Weights of a small transformer language model.
Size: 12 layers, width 192, 2 heads of 96, vocabulary 8192, 6.96M parameters.
Training: 147M tokens, 4496 steps.
Each number is 128 + 32 x the weight over the matrix's rms, rounded and kept within 0 to 255. Layers, rows and columns count from 0. Numbers have three digits each.

# layer 2 attention value, 192x192, rms 0.0913, rows 117-189, columns 96-191
144151095154094166146108181095091140124154119062098102147095145112158189125113157086085059149122100146134152159142109134123126138072089104095108085122100137142148113079175171176111124100156141138188141155119128068129166114150133083091143118138135103195124129117072201103120118162081138126
127083127101112146089123141198115112134149120105135147097135137140105105098161101092177156131096089177086199197124077133095141078139157126164097132186096106114091164097135127122135151211182159110129098185147060084135114116150105125101094120092163139206102086120190184113155132131120130118
134151169162123140172088130117112099130151058186100039095170075178121077087095170091126073115161097142112141144147118146097134114101077170080154118196132095117140192118087130107120101123120063161119188098182075074071134177114126117069077112136084122121111094147120171126142166192163130153
137143148108050117115066118128149129085185153200107126104181094119085234185123116122141110146117129100165184146151159126098048100154153129065104142100124166148173086148154156078118091154154113168141125122143186076182116112115091072158115065110137119060087142156105178129144105052069124103
128202169118105138138051154094127127074055144212117135113128083143109154120089103183102092167121138105132107163133081092141111152110117129048134063047144120079159126101162166157115107121132146143172161109123127070147100171112134092126158077199160137150153160135067164115144162116149069146
008152087131190077130123162155152072134119138135078151161103163128133063117098141156147126081111028075178117093050178117123135158101154113113134093162148176118079087152171165083121120126159063124194077155082131067166131136100105063109142154100153137104053086171108135126115125175137188168
150112139153105196101119174139068130146166159058110176161114138138105194185159153121095146144117205158102131123138138123155080078121133090168091074141084103134110142107134180154150054186098157045135098156133154168159081058142168157118144129098141106140123141152171123124157089138107135082
169103143095071182106129102119045152110143149166126075127153151144137142120111132110135101092113138105130133152192122203086162135141123108091123105165062143135182153097132145147158167175145127171110134132141156126130143107158140139103118100091090053127078113130142159129163159138183078136
183121110118140189138114157113129140143121129123125128179160105172158133073076136077145086134140160117139148074156093181162237157116151143144144106067114115206201179073157167163118123154135161149118117102135130108132142103185107150125128176109092084160092162086122113110188154174212131125
159094197158097110115160095144147084136201149096140124106069101129151196127217115087097114159098165180105141075165137057161096078138147172175120115159117165175061098138147147120116115113167130050050108144140176163156070097174150181164123120144170129149198164141144106173111159070131121095
131158121151077157098148151157064146135128128171131132060138179082130160201193164142089135150129130097101151185132104095122103126160129119140084127133185075105138149126092096132135132197074133099123113111126125106131078125142176204068156135142106117080127146156198079094187113057088122088
096125095139098116140106134142143116127133107127184071062166090173151119127120151103114162120126080128079163140102146124154120102095150120173133129144237117150125156155072120105140154129080199147082168125111046120157089179090172170117112137173133175146173151140204110070208145101143148133
171130202129083117102103064173068117134131128132124114125174098106145157204163125124118093121141163118165146150196072200083077069084128164106113172144085095158084163141059138139152091176142063127123161118196204137153087101126096102148101103119072124092050126068098097172108117072120109093
119115161140113150141168090105126091090167137165179058138100122106135076140102160138136076139171137137185130172154125158115202173174117139135137146181100081198178116078109107157126116100126099134117116068150169112084091084177187097188137131100093130132104093138104112138104204136205134140
130113159128152178181136113142096189109085098142124113126125061154175123067067175104143152133130074100167154128152065224084169107069071183121125096113084135087151149117161141147143110133157111182140165156115111088094128173116115164144091111157111124193096069071096163084150142214158144186
101179135168156126190072101064093133119124125200111060064155113139125092111103127160126108133157099091179161085109090118105116202159146097123117068152195145133151099069143159181153169117101115138140170065123111167167104159112158081095152134142121146062108175119140111117194194132156156102
175103109093118135111144056092119170102123152106133156103106105066171096135127129135122158106151125106164079146135132097148081153139076070170121167084175143055127118126084045160142116107114159134114120145149142156106153106124146099157091118076134148124146158104153101103128128149132130187
100150171147182154104133150169089124154169110150086203141120111136083171133156154092106099134137147112092183117123110142102105066160104123146114089112088133143114112179110144117107094169169071118214103191154170116175116107139088157132108141078136084134087064119113148150121126142082162125
135136151118162111144099095100186096152133080044146169091083138144180100163079084136178179175154144199142075116114141087149113113121122071149116168165133094133140113151189074147122150112113086098147144133127087217100141106076122087131103123091149193089161117112139147110110123176102199146
166173108106200170104172114182168068183138076121141180149125125065159060088120126139081187190076102138090119101180168107194141098085159169206142122095093150137060096203130123076140144073148060118129164145102164169120094145164201187120068218072104127062127118188181065148108163118125136127
044176166214161089148140157085122127125115169140091093071133093137074089150174098044186101077148067080119196065111135084067105114161122170124110179157141179138109153130069191119112141175182076126134110143191044127218139149150066167108087067187156100168137136161145179136153131072072203109
121121101165160128195138103116162135070114105191165167168100130075181095130135091123142136119080038091181172124109114169122156183102082109145128136136088125043125118080173097094120179106160127133137166174082115079066101180120108098156037151165088138197116109175163161151116113110118106185
119106094125077131158147075094192098100075134126156059143076158143145110045141120134143118088139124091125096109175048166140133189055157127126176138060091095085135153079084145169093096074105156165039199129121125116099105195143129121185085132146065182105155110084152179067169138123166121082
130143150155115180111135116122078169173085180155073151122128144132091128128104052114142167136136149092149150139109108082160098136156134123133133076063103118154086117159135136139150126241115094139175148127147182117138148077124134129134151109149199150170074087104150158090112162118170130124
146070129101054171130141102141092123110158061106170151079162101156168106109093220134156147138115082102150138093175093236087144168092117155165104149184079091164145180118077076129154077170099115153073145094141120148081119134169152152088112183059006144114130162116204116146165116140146132132
089109138099166133052182119089096116152187113142108160136111109146104154152146149095174101177147156148095125069153166086130123096219103136163096194040087156142111095195079066079130091136163103062137106172146085136079153111126123137104105129143130116135218158137155071170113122150071108111
102142125128089127213122145164071193173140129111118079145095152159126171143110179131067080126157122142137122147157071124144132112159127083104062138157129106085144094134155182154161187086104163112148159070141146169148145157145130117093170123191143095131109110086085181106109123200123177117
182105115080125096090101093212061155106183073022099153152113124156135242151142085159150176051157179123187155189107080150180080099091123141117166177132095154140104151072111078128161117199189105106073033203186158128081167070119083069152149178179110156103183111132121050185131105110155076115
094165102150107044154083138114190135039148052165105114088069130138163132128156143145094155073153089100105066191132117095148090073111088081135109151153184159063074111173113087114105148113102137127115104157137132114149140195110143122146136164174150206125202108175131099092146096112149153144
131140111192084108164128114124185096119092184179134082113116147154103103150114115115159145116165134126175148060142133106164107146159113164115174111096192084122083132132098093127120115097057088173122157127122091127152114175106131137147159130219107184135170129150139149120108155109142136119
204178175186103082102068181106096112081117106160098133093125156145144169091180175102099130139175148084096095174145123083074077114086119128077144090092120172113181214131102141157129147216139133160131081100220123157193160120171078102104170123084118104092168184161150086145193126062119156125
155142113132084100148094157058145080127162153197111097094134146153083141109139177097083091154177172122090083114105175075166156103184146134126141082072207090143190117155122154156106058073053142119135080111113135098162124114161161102180160122174192130078177154178103149111155162157162118054
149138142144190142189136124121183095184093109250163186158143109114171040099088105110117133190098091088116119125148163207067113129143116121151126120135124084132127143156171135157107096106118150146150164151080145094129082185097099136197092143103093111184093150130129155109165100083159138139
040178109150178102233135114141152179141080151128142161149182112112134130135104119143177092090094031074191189110059149156086178215145147145079162149157126138171125074125206154147104111162137119146155122122110117114144103138137076164163120109146097110156025114091121211116069124109115190185
081119173146177117098180097126155135132144083127125130196117086149161108055066115092127137146141143120145147162171148166098119139074145145140164149127007159115143109109174155127118141070184143101099137129162101162094099147105139115175067152142121137174152121107119119132131084169121123140
116141127082096076080130078100180060109147148235153088077162118160093068071151153121054142112140083088151139139132194078065079116148146099109100115109188162113125127115146159141171111095169138141084088095149114076108125120138127073209125092121186141121154140185125132107145159130134100138
137097173140072130084141131107182065095106161155124125097134123136128093153156150103157155190129160128139093115174136118155125126133165185134155116103201129107164145148137105120105110111109083146088138084114201109119118121132155177148141097111136132106123122173136107102084124094131140091
179116112124094112184183107180087071101143153047118080109139147067122152183125176128068132071124149147143138103141117134152179176115127098184130106191177164144091098093121132082146181043105173195096161100098136102192169103150136082074131175136109028100138089064136148105083165139173142129
124095176111047160110188125121146130108140150097146092088108144184168151164161171090093138134114170115100061100215139142153072132093090102150121126136181115115081161146074070142130043100148115150096160065143211105160088108096199178121141106068136184071130132065161096089145139149132161115
099128108135133136194167127142049162127160122131159069170112138103159136094111138089134058053126123140157143148129047078137166190168120069161131159186091128120059114094105115145131147127101151092077154121118121080093103151159090159137067149255127097185142119120165158120093173186135132133
090112127095090155025148149129107107141088138096142169124113142120139081095111094121170151167142079122059121128176157136126090121086109156110081133082059161122143144241120113142122128126181141112131166101091140162154145120162106180133125110045178152161118112112130135089135126164133115129
182154135149143171134093153131137124132089158185127104160070143113139058114080117125099138133121140127114111109121133159084096069170076121086074149136101134071099164146113105100151162132110106148154092159146083100076164117162086155059074092151114080227147121161128168118108132133121092167
138155079164185118164190101133196088149115132156189115166043156083096070102107068126128131121168091185133121146081100119148141127059119120184158160143079110073119117092099159144143216024112122091116169159136040134107128187167143087173028116165146151143171140209112125094139188159090108134
115105126127000123091092156158066152084173169197107140115154126161074201181164180171094104077129160106104090179148148156088134136202145063056069081083168141150193119097107189153130089150049229171104072070135171091176130123151143123110195086192137061144147152147094123134117096047126120054
102155116149248107080114165080164180128135075137095128073235078110099136038041170084165117212127126121046158108114143067127163148147169211122161140123152106176214154174144144119085136163147097153134135091149086153060145140149095212090125078094144184132129155121111151139132168233142149172
146131132069127126120113135098114138073051098139115096110155124197100090144113171157130162025135149093191092129136088146092129158167146111121115113141139169060137189071105088164180142188137130130091053133142140106113103094148114164120200131132089081123133106168157075152102151144227096145
161069161111144194193153120108097136148131172105129097175091104171217115129145180083115084096130147117119062088124167181120138096140085080176138136143105139132049149112166134170157109110115126059117081130140125185125155098098157128135160132096135078165140129076113072128127142098113129136
140140162151086110151187121101101109106162120131121101101085121097152162151162149116074123103235147147118112122148126120108091123107093108138104115080133132184068116163047127160098117122084099163124137157192126087148159125137112131144118128216096137174176134129131132091143164099148120082
064144171120131119152079152103084112098123160131104136116152176160093165112129117148158130115065164074117121092145186063081133164199199156131145091171082117119142080166148087050129103214157084154133091109124209129110108128081134168053174147127141149109124140141195114141108182110163127155
107160103105089108109137176103134089158146139145126113114178168099047102168141130157083093146216151105093116101088208105128109141165159137154092091137203081141123138169107157153101089053101119143131154124092149107164147115135160091170151091143198145082119161157073156104116129183126096033
136128139092093180151183123144097124177120117087141111165088127129135097177158140139088146137115152128105122105179126116196132129133055137189071141089173108141049096166079109134080099092084140147111213186104135106191140149141151139143093163143105140145155095103198121121089142127138118102
119092130110131116164103115117112101122175145216103145107127135145124157143095123129155147103155099086192152086122141167069065092171159117136133134158148107145131106197162097118167133191137091151122057160144193082142156114112105086154161148126145130127092099184160130115181134108155127139
111115126120150108122132161123138122167061099142132124118137106151097081121133098174096140097143149140168145100149137121161124106074157169099114130064128138156132188112126208150135113197154111105104131110176140147125096151180101138151145128207086104141089136156118134143157170067228161115
184109083104180131126099142180093153114122111075145160169119125117128172067147125117170125106049101137136160161116028142100151129095148099153166188193099134111115150043124157162135170104155204126060138191158043130086129103141074169127093122112084118127135126084138176130196053143050097147
172081158056108089160103156049160083123132153110088096115141138176111114146089128189120140065190169170150086123138166125106181083146131139043113127111114126130194135075157126147146064132153089130123068112197162095056151132159117076160189068187146096172120055128043117148099134180247135085
123144146148171147083155111127160140109141117170130103115130088144146102122092092024165090104135099172118169144128106209131179116106100151096156160104076156172150170152121129110131137148162117117102136154188081133072129150181086178149058099114109162209093119117083172135152104136152147180
144136125110114133207128099118168142058058111112167043119119080121145155179116111132134130077104089094162082097123100209112160120101131117111157156149160124109149158094113141082151192126160117223096157122112153160168115167094133143130131119205118141084121105101093136135113163067192127182
066072079103110072118143159149131094094173083077086119144142199171119128156105150133118126104093128133138113104129105118149116201070189093101134106217091154119143107128137147127153152129144153113102150084147145161123117142170159086094170119095139186082143147149158067138159093235143133076
109114096089096084153076150049108107169173143026103171107133164188159158141141096123140117114157167147140141110107152104165143091136196092168150077156120070162168149071101092183102099181070132115180086210111190150164119129058151090133192171150102187082126133107163125125196102116159202076
177104136080135121136159128150166108160132120083165129126134108190115122111145106079099125167113151147156097073073141165165107077089143151188147145170186071109136148121095152084132117075154097091117166133108119174145076143057133099141102147167188180084169177123128123145132133097181119100
090126109090066164096144099105070121187165169086177113117112151199063192192156127195126108049138148130199096164060146146108040151192153065150112102128205086113112150126103081156133064176078104124141081133140189140136062104090184118115204093145191153099134114133137182067149109090135139096
122126164145102093208140062162056117143180098117130134083120046130147185144179135171070131044157111101148145125167127161143143111172150038140085114110153160140050125117124174174155097097120172156128099105159139128206076148124122119135130191207070069111140111039141096104120145084152175117
175112060155133113170084117143147073142138125120138132055168147121113072144108142157157129100088042154130173140121124106105132147132195122138143074230129139083163108098182153144194121105145198130161142096098122143169067100090108135110128125098121119083109128118163154128152083184057182139
121099161083016067120154174105135112134164166079106126084162105188071201087138097147113153134149166152112158179179128093156076098077189145098089067121108133180175139111096100156104083149089156109059154126164135121137088144093118178154154133192118148158127115106111142068159140123129126039
126087105150090140102148096119168121161093117135175135133089104095127003071160073086119139172127104145107168074078098090151095092117069134135098165088132167095090136111115167127149110092157165072128138150121098151151107144161108112176092120136133133129149129192129154176127115090089107112
161159160163083149104100147087103133088144095154108043076138103111145138086144169073074088114210158107126155175212109133134103145100126143100114044111109116121150223096104138140083154146161122170174148117206181080130131123121072161099113138152079156169129099075124116082111151175132124134
109130146135068086111115111096143107095111148147149092065137042176096135108132094134144137144152117119142121144111167175113086146081154166091160130118165126117185202086085134198105128081137143146075168075143125165130075137105117140175140094194099180133155168132084130128168147054127113103
148172102147183159128184175149176134133132100201113150125197147075090134128071113086115105185145116121086172125188134135108154120120089185129117091143154066189121134207154145113118157127160094198137173078150107070136180144126098126139120085124168137178082118133080178103131155173128099157
119157124117148036155173122056176099105178086071111097109124123125119131142168112079081057046163107090145147151136163090106167116135131112197120159152140197165110074182095089139122113082168144139133131130160180097137160105046114131167140184146138144135137102077128096104126092096170182097
114166111228083150180070087155137086143112126145135179085058128105158112090134059085116171192135078068155165086158128105162050116109152139159145091095163134111084054241148147149124130083111116141170187148115193143188111156058136131139156152149104210103141165123146183065140122054059129090
118140151081140098120127098073151027173153128123129079137104147163149109126083146076086066063079126080177072049135216121117184144160123135117135134129100130130165107141154109077125133107148062175110121097096153152120134121146155129121163172137173099046134112116117108160130131093213162125
138134122171228092151159126163171130079103127146107129144051119094145148151149062120130176151126141132110130138115073088180118113162090119127110171123132173112047043160184107147121160117151091106144118151102089115097141090125116115174116120165158121187154091148113068115079133093137120154
107113164109168082089134135134063173154127109101129202112177102109162193220139149159110127163122153145107095145156139138165151149086121137170126172071138082177105161139075120087109130114120075150160178140113144073134114108120143126146126168164079120147149120094149046183129111144164141134
# layer 2 attention output (transposed), 192x192, rms 0.0878, rows 117-188, columns 96-191
182145160142170099149135056163155136134104152155186125129097064129143096110133140139146164134101187117123085120108174107089119199170138138147130106107088132141101131154139099103139144139141136122132140136126099187160124113147099128164123144150151185130137100161110109175161169116167125129
131150139140161061128145147065130122122120139137090099119140123118124156116138127180116183117128177087157111065125157134123122120077138094087137108069091123133104117148109175087079144054051085107099153150104178086105131086093162112097154124182098146089123124114142127172135098110175102135
142099066073141126108171058150144144125112097103113176148115149084125141128125132071162147130081140093174121115082127118125083128183162072128096157066112140126139140097140131121105111116091179132145125109091188165178110112144166128152126139111160131125119122101125129098132089126128135084
139121127136150076143191132123064152130124125061134121150090135156172099083110116121115061116125122153119108094115165166105141177130080101176130147092135143121157145163147093171158116092144100086130146163085105132042127181176177172134197114145157079133127102098123121162127171188151182130
141128132132093158081247139200101143123121158126127085089125119142186090132094168081166162103136159124138123107150137165063201113168131175164154169089100157164136080190114094141095141164161123154045100155114116149138124067118100120166108144070113159076144115141092111120132134149139164110
156090211146156179038158026117161149146128177097095122035151144140103172134155106121190128141215241137148131122127078198141091168123081098230122127123097078103101110073112122138146239162103135145124145143177097137050147105124127228150142144109128148144141147120087069105086075110063086140
097141115095154108113082128112156107143114133217169102094069100116180110102129114170118123143152107133129107149092152130114143190094161116084107146120209123119135129114154107129145120116155163108124153098169103092139155184147105091143127145158100138112182095146106134140114135109186081165
145103091109141094128134183110126116136151111108127170164122121112115128106101104139123124130139143125154070125099115089121106099116143132166077165126186152163089129170151128138134125135100109124139116181091119163123107156139147086103099122179166132138148131126089144143139123141073151107
085070093152115120151109133107149140117142102190111131097080170102089114146118139197181162164119169101188103137126121099107100146184100125134100132068112140080102069149113098144109102109134137082085243124159108200133083158082128114133149062140175133213141089141089145078190146077113110128
141186093092129123153127122108165150149121076122140108172109125150134084126108158165125146121135163094120096147131157180118141093129127140070137151091141121095182106094067105124141119173168127161206157117174073084074132096097117094082170149109053159102100084116162137107119088178158112159
133157144103089120140137096097151100110126147160123119124119082155119098097095130123179106087110090135121134127103195142126137096056144125116174113148194152149133160166094164131103112091142121168168125113132094120128144116081124116125114200126119132101165167138156164172093146136128119126
134105162091091115141164102082122155099120110132087150143154192113119103068133114170150111106159148154147111109116124138094124086151100139062119150103099100147154139098149190107123087155063118144157183090145191105103131088110138098123205145093154090083106064094169135164119134086132113075
092107098126174108140156145138153111172148061143106188144099132141086118001125108119093128074104136103105118131098195114134170146186093116080137131093227140144180143141086074141090119024134151128117112117088102125084133179181168143124136211160133116135124169210134124172139144184080112128
161132043195139130096094183149139134164064101157142198115104102101128194120152076162193127126119079127154131121117117077150091079052154103162140165098179191089127128164113156187155167141138130140114164120164061097139083130075091126047138096145133175138104200147129170166171146112064153175
145108038118108056135149138154167128126137097129102139127107188080094116103151118068094171096090154130133081119116119110147133153143136093129125143099146127202094155106137085121076204141101157093103141115129137169134095116143128108110116127099189094145120119123118117108130123129153121070
162094089117083136084179090125153116123071113112130157092114158162147153144106115136172130098095107139157112133141172132109146085089097166137118180092104126142155096129089159120101149144149105163148117139079132113149112127080091115155128151044148123196143169136113076136082148141116098133
113160073163087054174076220211111077155157108120133102131104121150124135106126106082071087168098093147176153151168174143176154162201166205067146071165110096164114130137140141085120134133078136116076172114136112122110095122104165166114101113158133129116078125083088168148135111115089168125
108098078087076147116130141132104060133139137074134078116091150119077146091100115139126162093112179092105124187159153125138103178113123058100132133115172128055135154070183101164128151115139124066074105187149061133062125164155146092130115113155138172101136163168133144120072145188180098159
106118097156128153090151132126064116129042147113142075107080132108133152148176170111153122121120075116115161147143116168135156122143133156090157119105138143111126119138123184122102135122092164100089170071154187022165108133162138148083151128142090158147089129150103116098089100128122092075
177114111122118144097114086080125166094155142126102101073140126164055140183131103122145138069181184087088132145086051150193054142131096057128155113140142139133178147036095115181150069152105177183193111125162081112100085104117046120128232090160074170147138104125117183075111117128121096152
160092108056122147169151077108121136159159071126168131179087173121202186121139147214037141137129186147169143167150132133125131074105137093156126097125131109115185111034150088109138145093095105078190090147029147146040166187092225053138211185078122186170123154060118096202058121201145102160
200190128144150093122118142140103115155156115074089085166145101104123133124123154121107095144125216146152169093175100112139103135184116157135136084149109133182143105134113129144145127119106140136119063106158165117156166085134139155073195106129150142088124115075029101150180105097182119130
151130141101152094107113204158073137113085089146114212149139139098151129220115106114134196150131137132187149112092190104111137048199123079136124128139109126172122092140142112107118130154124154072123165154140135148144109180100139170131149088147234053129083113124162092133147151137107153129
146134133113101107101139185162190068144149140138134160098120144133179072073114104140096143119070129157108098154147145157121142162104100158119171132118183114121148127116103142131122074122173151117101098164052079120123114179097109116125140140118095124150144152109087087125131115130170184102
089146089140146077140084157082164133107144096166116103145138135100057149116165104090124118139112126133166110120039127086169127120100126087083111125149195200069091121157092205115102184067092177127143163141161141159151088136114164164160178087147181124118131113183111124159178146113087140133
184123114097112128223035204160108110117133096134151075192154112130160109135153168113098138128123124096198113121130064155143121120064167100114134088158145144068154133061115125174149143138113144140054154118145220138110117116101146154166188143092087151148152134130108155079085135141089139190
141123108121136110113106090158174068101101146115174132138105055088101133084129087160139112177103129105119111098144185127127135073139139189118127101138129163146095135122151117136083174118178136099111094141118135114157084048201105101147028109073141116159106151153201106146146134111157118106
105111112148115160218173222065171111162085131190104133160149123143084030141128151061088122180184163138104184087120184133091141211171138107147164160134148063150161126143147168088071059088052112216196170089109091163213143209103138159101093141143148116111137191150115110106143130062079121204
149112092124118181165199093173080166125141117049147175166152107118090138124123128115111090171188164140163173104190219125124111102134082182106153111127100061183179104056192182114140129122171092133142187104153155118107137022157162194085116177083082061070088153070142101087108085052124152142
106111138107112128117154124146103144122125085116122145108147162086182098123113134171115110121146117154135149145151118125108108108123123084121101144172110109118228137104128149140210146163190108098117087121163145098142154162081148142151134160116126075085115170109151063107151114128109135133
091044103091098170119191130194122137158142142096145127151142096140074133178105111102089138122130171131176149106126177165146139110161158176127130068121153069139095041159168113117148044093125087170166191166048150169085103118106173128124117141176137150111116126165172138142075132142129125120
075148120128129175110136122153149109116117120100155148159172150156171074139091141139224129164123070100144116142165134122092078138132122122150095165131059126079076101150137135105156214198150148140095144132157116109107124129077122158119120103116073093136123129174187150131151110139123158168
127133075152098163054172143153069208097105136068045149105170156110029168129181103156145142088123126126149135120135087073150148159093141133099102123113143170133105081134128132142149167084147133054063110155129144111126127100149169127101174118128142152114142109161177150128110126199153162095
127108195182077117093137093110111138159139131106080153138111117158145133114152112154137140117123172172093095145121112159161130085128042104142121088185148184087070151125103082158152191098142121090091100120116087096116178187210111190079130116099217168143113144119116095120167164162162136064
172127068140179142165092104180117138124127185146135133140096128072108164234174123166093146106133120159112092116137076087147136102191148108136131140102206114173118099079129100140122095151090159112108153127066116129144094118155112122096200132096151103119127086091153150101114141094181135105
127102145163157106107212147167089161080122131093125157185198126101132121130155175134125125175108130150148182117164091147120161153096156144150140102105058125126118065110095104114113208133079120168160155162096157108062103077071156129065180124139080097087104110095168130123113088116134157106
114143121116169135144168093145100148136127107143121101107113173127105149088138120090144139119117115130118148121134118119136086101123106075157162140110117106132121141161068115127162111170136169149153148085144059130097115129073136118103110148149093145100127118122108124127145130170109131117
072120130086112101017123079058145144143173112211164108158155066141116164065095082192129178180145096120128108164084138058153030078188173184115139098126024049130171170157081136119113101239121043121182047169162093120101089110127050132144026097155169201150063099112094133188201181122109079154
128132052143129055101085098188100042091115063108116155129071170078142082119147086115121097139150078123156135195063162099127134128135176177070138107105137148134179138088113180129111190189176124106151208167185084119088114137208142148135063180175161064089093105172128137099128134131123131115
187169094163116139107075168133209107117104098099087175197158097101184112128124145154116154176112133048145095155124194114140088043110143177065141144146163106136149168139109144160149167158121154115114145081136148131192112108114032105105117111062130107105095149109121158130167135099159121164
173151146176182127154103149172110108103199087138147086106114166107111133104144088136050120100112196141134164120130055122141138173157164108134141075108154176159072151079137146139091124118140121162151078134159117159079143147088147057097171093156091101115123105136102113152120119148127170044
123147110109146135116188082135092160106201133046144120080137108109127125106124118095110094100154096160165117150130048113143143159039189159129132143133109146187163133097145142113115104115127141104089116141155181163193134109043160092184173160166103191111134122113146134155136098115129169096
156170125136169174067111141163097138130075157131095136099123045135255153183122140181116140100135170120118208160174117136138088061202152078153152133119115125183167144072117094131123102189128139145145132141089219080166104051099090073098224161150115133106069167063178126134064080115182097170
042136112129178177160142105086204186096156131106139095186137108093133090070120113114121106111136072159151112070162180098082148081120123199136130171210133150132027151172126065133152127066148040069107142145067103194126164181117125148147047104046127142126157121116224121142178201148134166193
162136091138047179184145095126106085148119192165111074136084228173140135148147132139124107093073067059136057165126133200167098118112098108068130101120084183094088104113135128137189106102037186160117170124077087153123087121115201051131161101140134122179143120098163166088100151028103142074
102082135112099123133170171151151151134178127137069138147145092109113111136136104161146157169172092153173139073141086144134156101054126172114131153189169122148117082170162170128120170140135143151127162152134129098148158093049117111090041143109168154096153141088099122135159093093050104105
068144089130101085115100107190145124139157129094100167159121093089064122133133151173108164143125096159133138162107128028137144127099167184086064120113163169139092142133117130103077158186137154155108176155181145131172119140163060117123078126162102169143121129165088126116101148172115134109
086098083116157146098118156118096116107117109130159170134102148163171034145095142130112132108069154088132129158068165139089142144132130116093148141129107067112157160101157104139136163139159134150168141120106122172127099141106147112114145185119153114122093151127192140173084163205126136176
211160163111079159115193122139154089119169166138149135150090139110180156186128175090176144101209078132162049123123031213167144066044067160082110120111172120133159131124138143141172086105073123117123073163177075134113101187177139135203050143135092096134161109123064146082110141168078137144
139108134141219161138149112076097104096118130152170146117124170149211101090162149122155094140099066136119149168102093122123075162109102096148131128143059158108133123139142142123165223172166134100149065078084121136106137121141116157095149155156106032188147142175225112130143090172171124118
125141113103108096140065176089150146068175112127136148086165093115116127070100133136122124122121140110149111126091143116125118092120154118089183052139134106127195135105126147135177155161212143078117128088143171103081125146190090137123132089138127098121120116161121130107163119135166136159
095100105188121118087180173107113169121163101077134115129121142144092069096155119101144117155170128149145079140135069107170169181093048112115093161073118053119081126102112174127102180045090097097085108144132100146120099160097130133100115081178087098145081160121128126154115098224087121110
132116146117147187144130161118100166122134128156069126119144125114166123130129126185128131174118179138127140147067085181091178170196143105123176147163142114078135059181112089138106091169104163207187141115089117131152188105045143113141147104093160191178176122104168071130144110142045118119
138109192129112096176164182071119094136101157156084153152159103183082122184125170065080123139215182103091078059092207067107164136111145117085089104142109091131095076204157111102052151126031102087112187111088218146156127133120191121151130092176186133088150123105122169113129163123212093096
115122115140143149144122083148080154132124089143202147105131152093154102118140132061115143224141088151121134069102067168142131146107086130211122180087088166095073127169184134104081182175086160132097125070113139147196161102114170120064085131128159151173138136111157135118164116108064197128
100071099157166154203075166157096144154172079086111141175092173096085139087136129177076171084078182090152148127141153074107096120138101083137114149100096136130157158107116103112113123078089072120099176134093149151141147127095155082121222105138167114109120143098143102112151132100077116098
124117145124157133098162167132081116129152125088057176173145170122129094104107134126146108096158122162131142170116147131089129095155086199149119128133065105160188107176166151104087103151121096090201144143145091127112158118195092069152048107105128111168128128093099065112129144154036072143
127110128124191149133084090081148099107083166234185110129108145123161135135171116141148098172183194141112136071123162184130120067153044121139148167104145097109092141129174160118122172178140081149170125110158144141130081092112126144115113152139156087103159113125105100112137132058086064136
094118162143091164122142122092158096148060149200196113112129131085120145165064126190179195124118107105119098175096136151116149207133050125087071159100156120085098096171186207065142119159087136106078162135154073122182148197175171169120079131122178093132161131212123095106105127121059114189
058171102107127129141127189114133085139111119135084143101151184092128102103138157118165112102143134105094187124094122082119121197181128082108095183082048137079188096104128160113121155198107155156172112158140150083080131139211188139130169138125072056143138074162109122121140134149094107149
121137190160089073117112190198093098121130104150099122086091094036188082097099110073130189163132049166113173151096138101143182125108150156062158200200138156097151130160163173116147176116122150081075150175080063122119171111167097176163056155168123119118117167136078065163130173173126150122
128077093082084136082135208075099127093118057072132164159139116147024068131107154126124093192106172146154086139158138084123092118151104234107130112157137122081158053082091121099106176185103105148146134135140105086110137048166081157121075122054146160136101092165145078119164115175128084141
124138176099150162025156031058128192088103167152104109100114102109151230149149190094170178164136144108134132143150110127183116137087102166132076156103157133131041137185117121046163168157073095084094163132122069089107177110119137125082109173100143160078138142089143075114101122080162055112
156107150129098152142093064116108123118100118199172119164127138043154085124093168142132168154136080094064081053089121170073189187168126119143147159080148136097117125156135137098126102171127146107123081123133085129108100135120174110143176179110182088100148091146195092183133134118193242160
106177138112182143154086149124097156122142115106091110115183146131131197146121105191093116136099177124117165165206153109103143165148180087089155092126117104108153121111117123102144165177151099142178119131119175090127186103060156110055203081137110133104151133101174138124138098165151114140
127131094090153138153160126158137097092132132137196161182098149095120137164076155145124166105049134118173096126095146172117121127158118106093152147107128068185144099155150124135207118161146159132129132137092028193116106131114163081120125169101150118112080116167108123117104173082121133108
131127117126158149144154111188094101118086097124098135161129178120158119162125193105124090085118124157106181095151110090091198120199108142139095150150122171148144101171117118108130113146129134135183114147072131110126148137133158119103159122092154101095127118100140097173129096129124135123
154081112155167121107099084115099123103166147103122101157088127177156088133146112159156138095085138103118093142083102163152043173104130117122169132090056122099162116102109125160139131086131160087093093139086156153125086085197152088135130161131090095140130118154180101135108117137169149085
123076153112099197146121109147058145148113119154111177186119134144142160117116163128123195178153146154101117159115129086156103159112117155110099095117072076095155101083133134139148131146152105121149154118078061169084109166189158170082151146072137114135102136129170115118120148140095169197
191155123034138117055196142105095140115142126125131115113088150210102137171115153147152131110079198188125112109145149096115144160148129099107110137117118092148163149029070121147099108174184150105125119162172054112094091122192170181181151129096121062117120109125138090157117141243154129089
144100128137141150089147102198109155118131109102097139165168101134116130171110086131156157166176109146105096170102028129129093096134097116179137110147164174099145128140135154159134093220117113125144144145153088118111104168085069115133141037096068164098098134137136076066116125155022113125
137114150142104169120154139112083129136118139073134187103131158177117105126159141112123113111078197131121146099178172124088152154106109152219201093092131034176144142072136104115120164137152133173134133106194181065095123107080119105053170170083086152101109170118088141157101111123130164158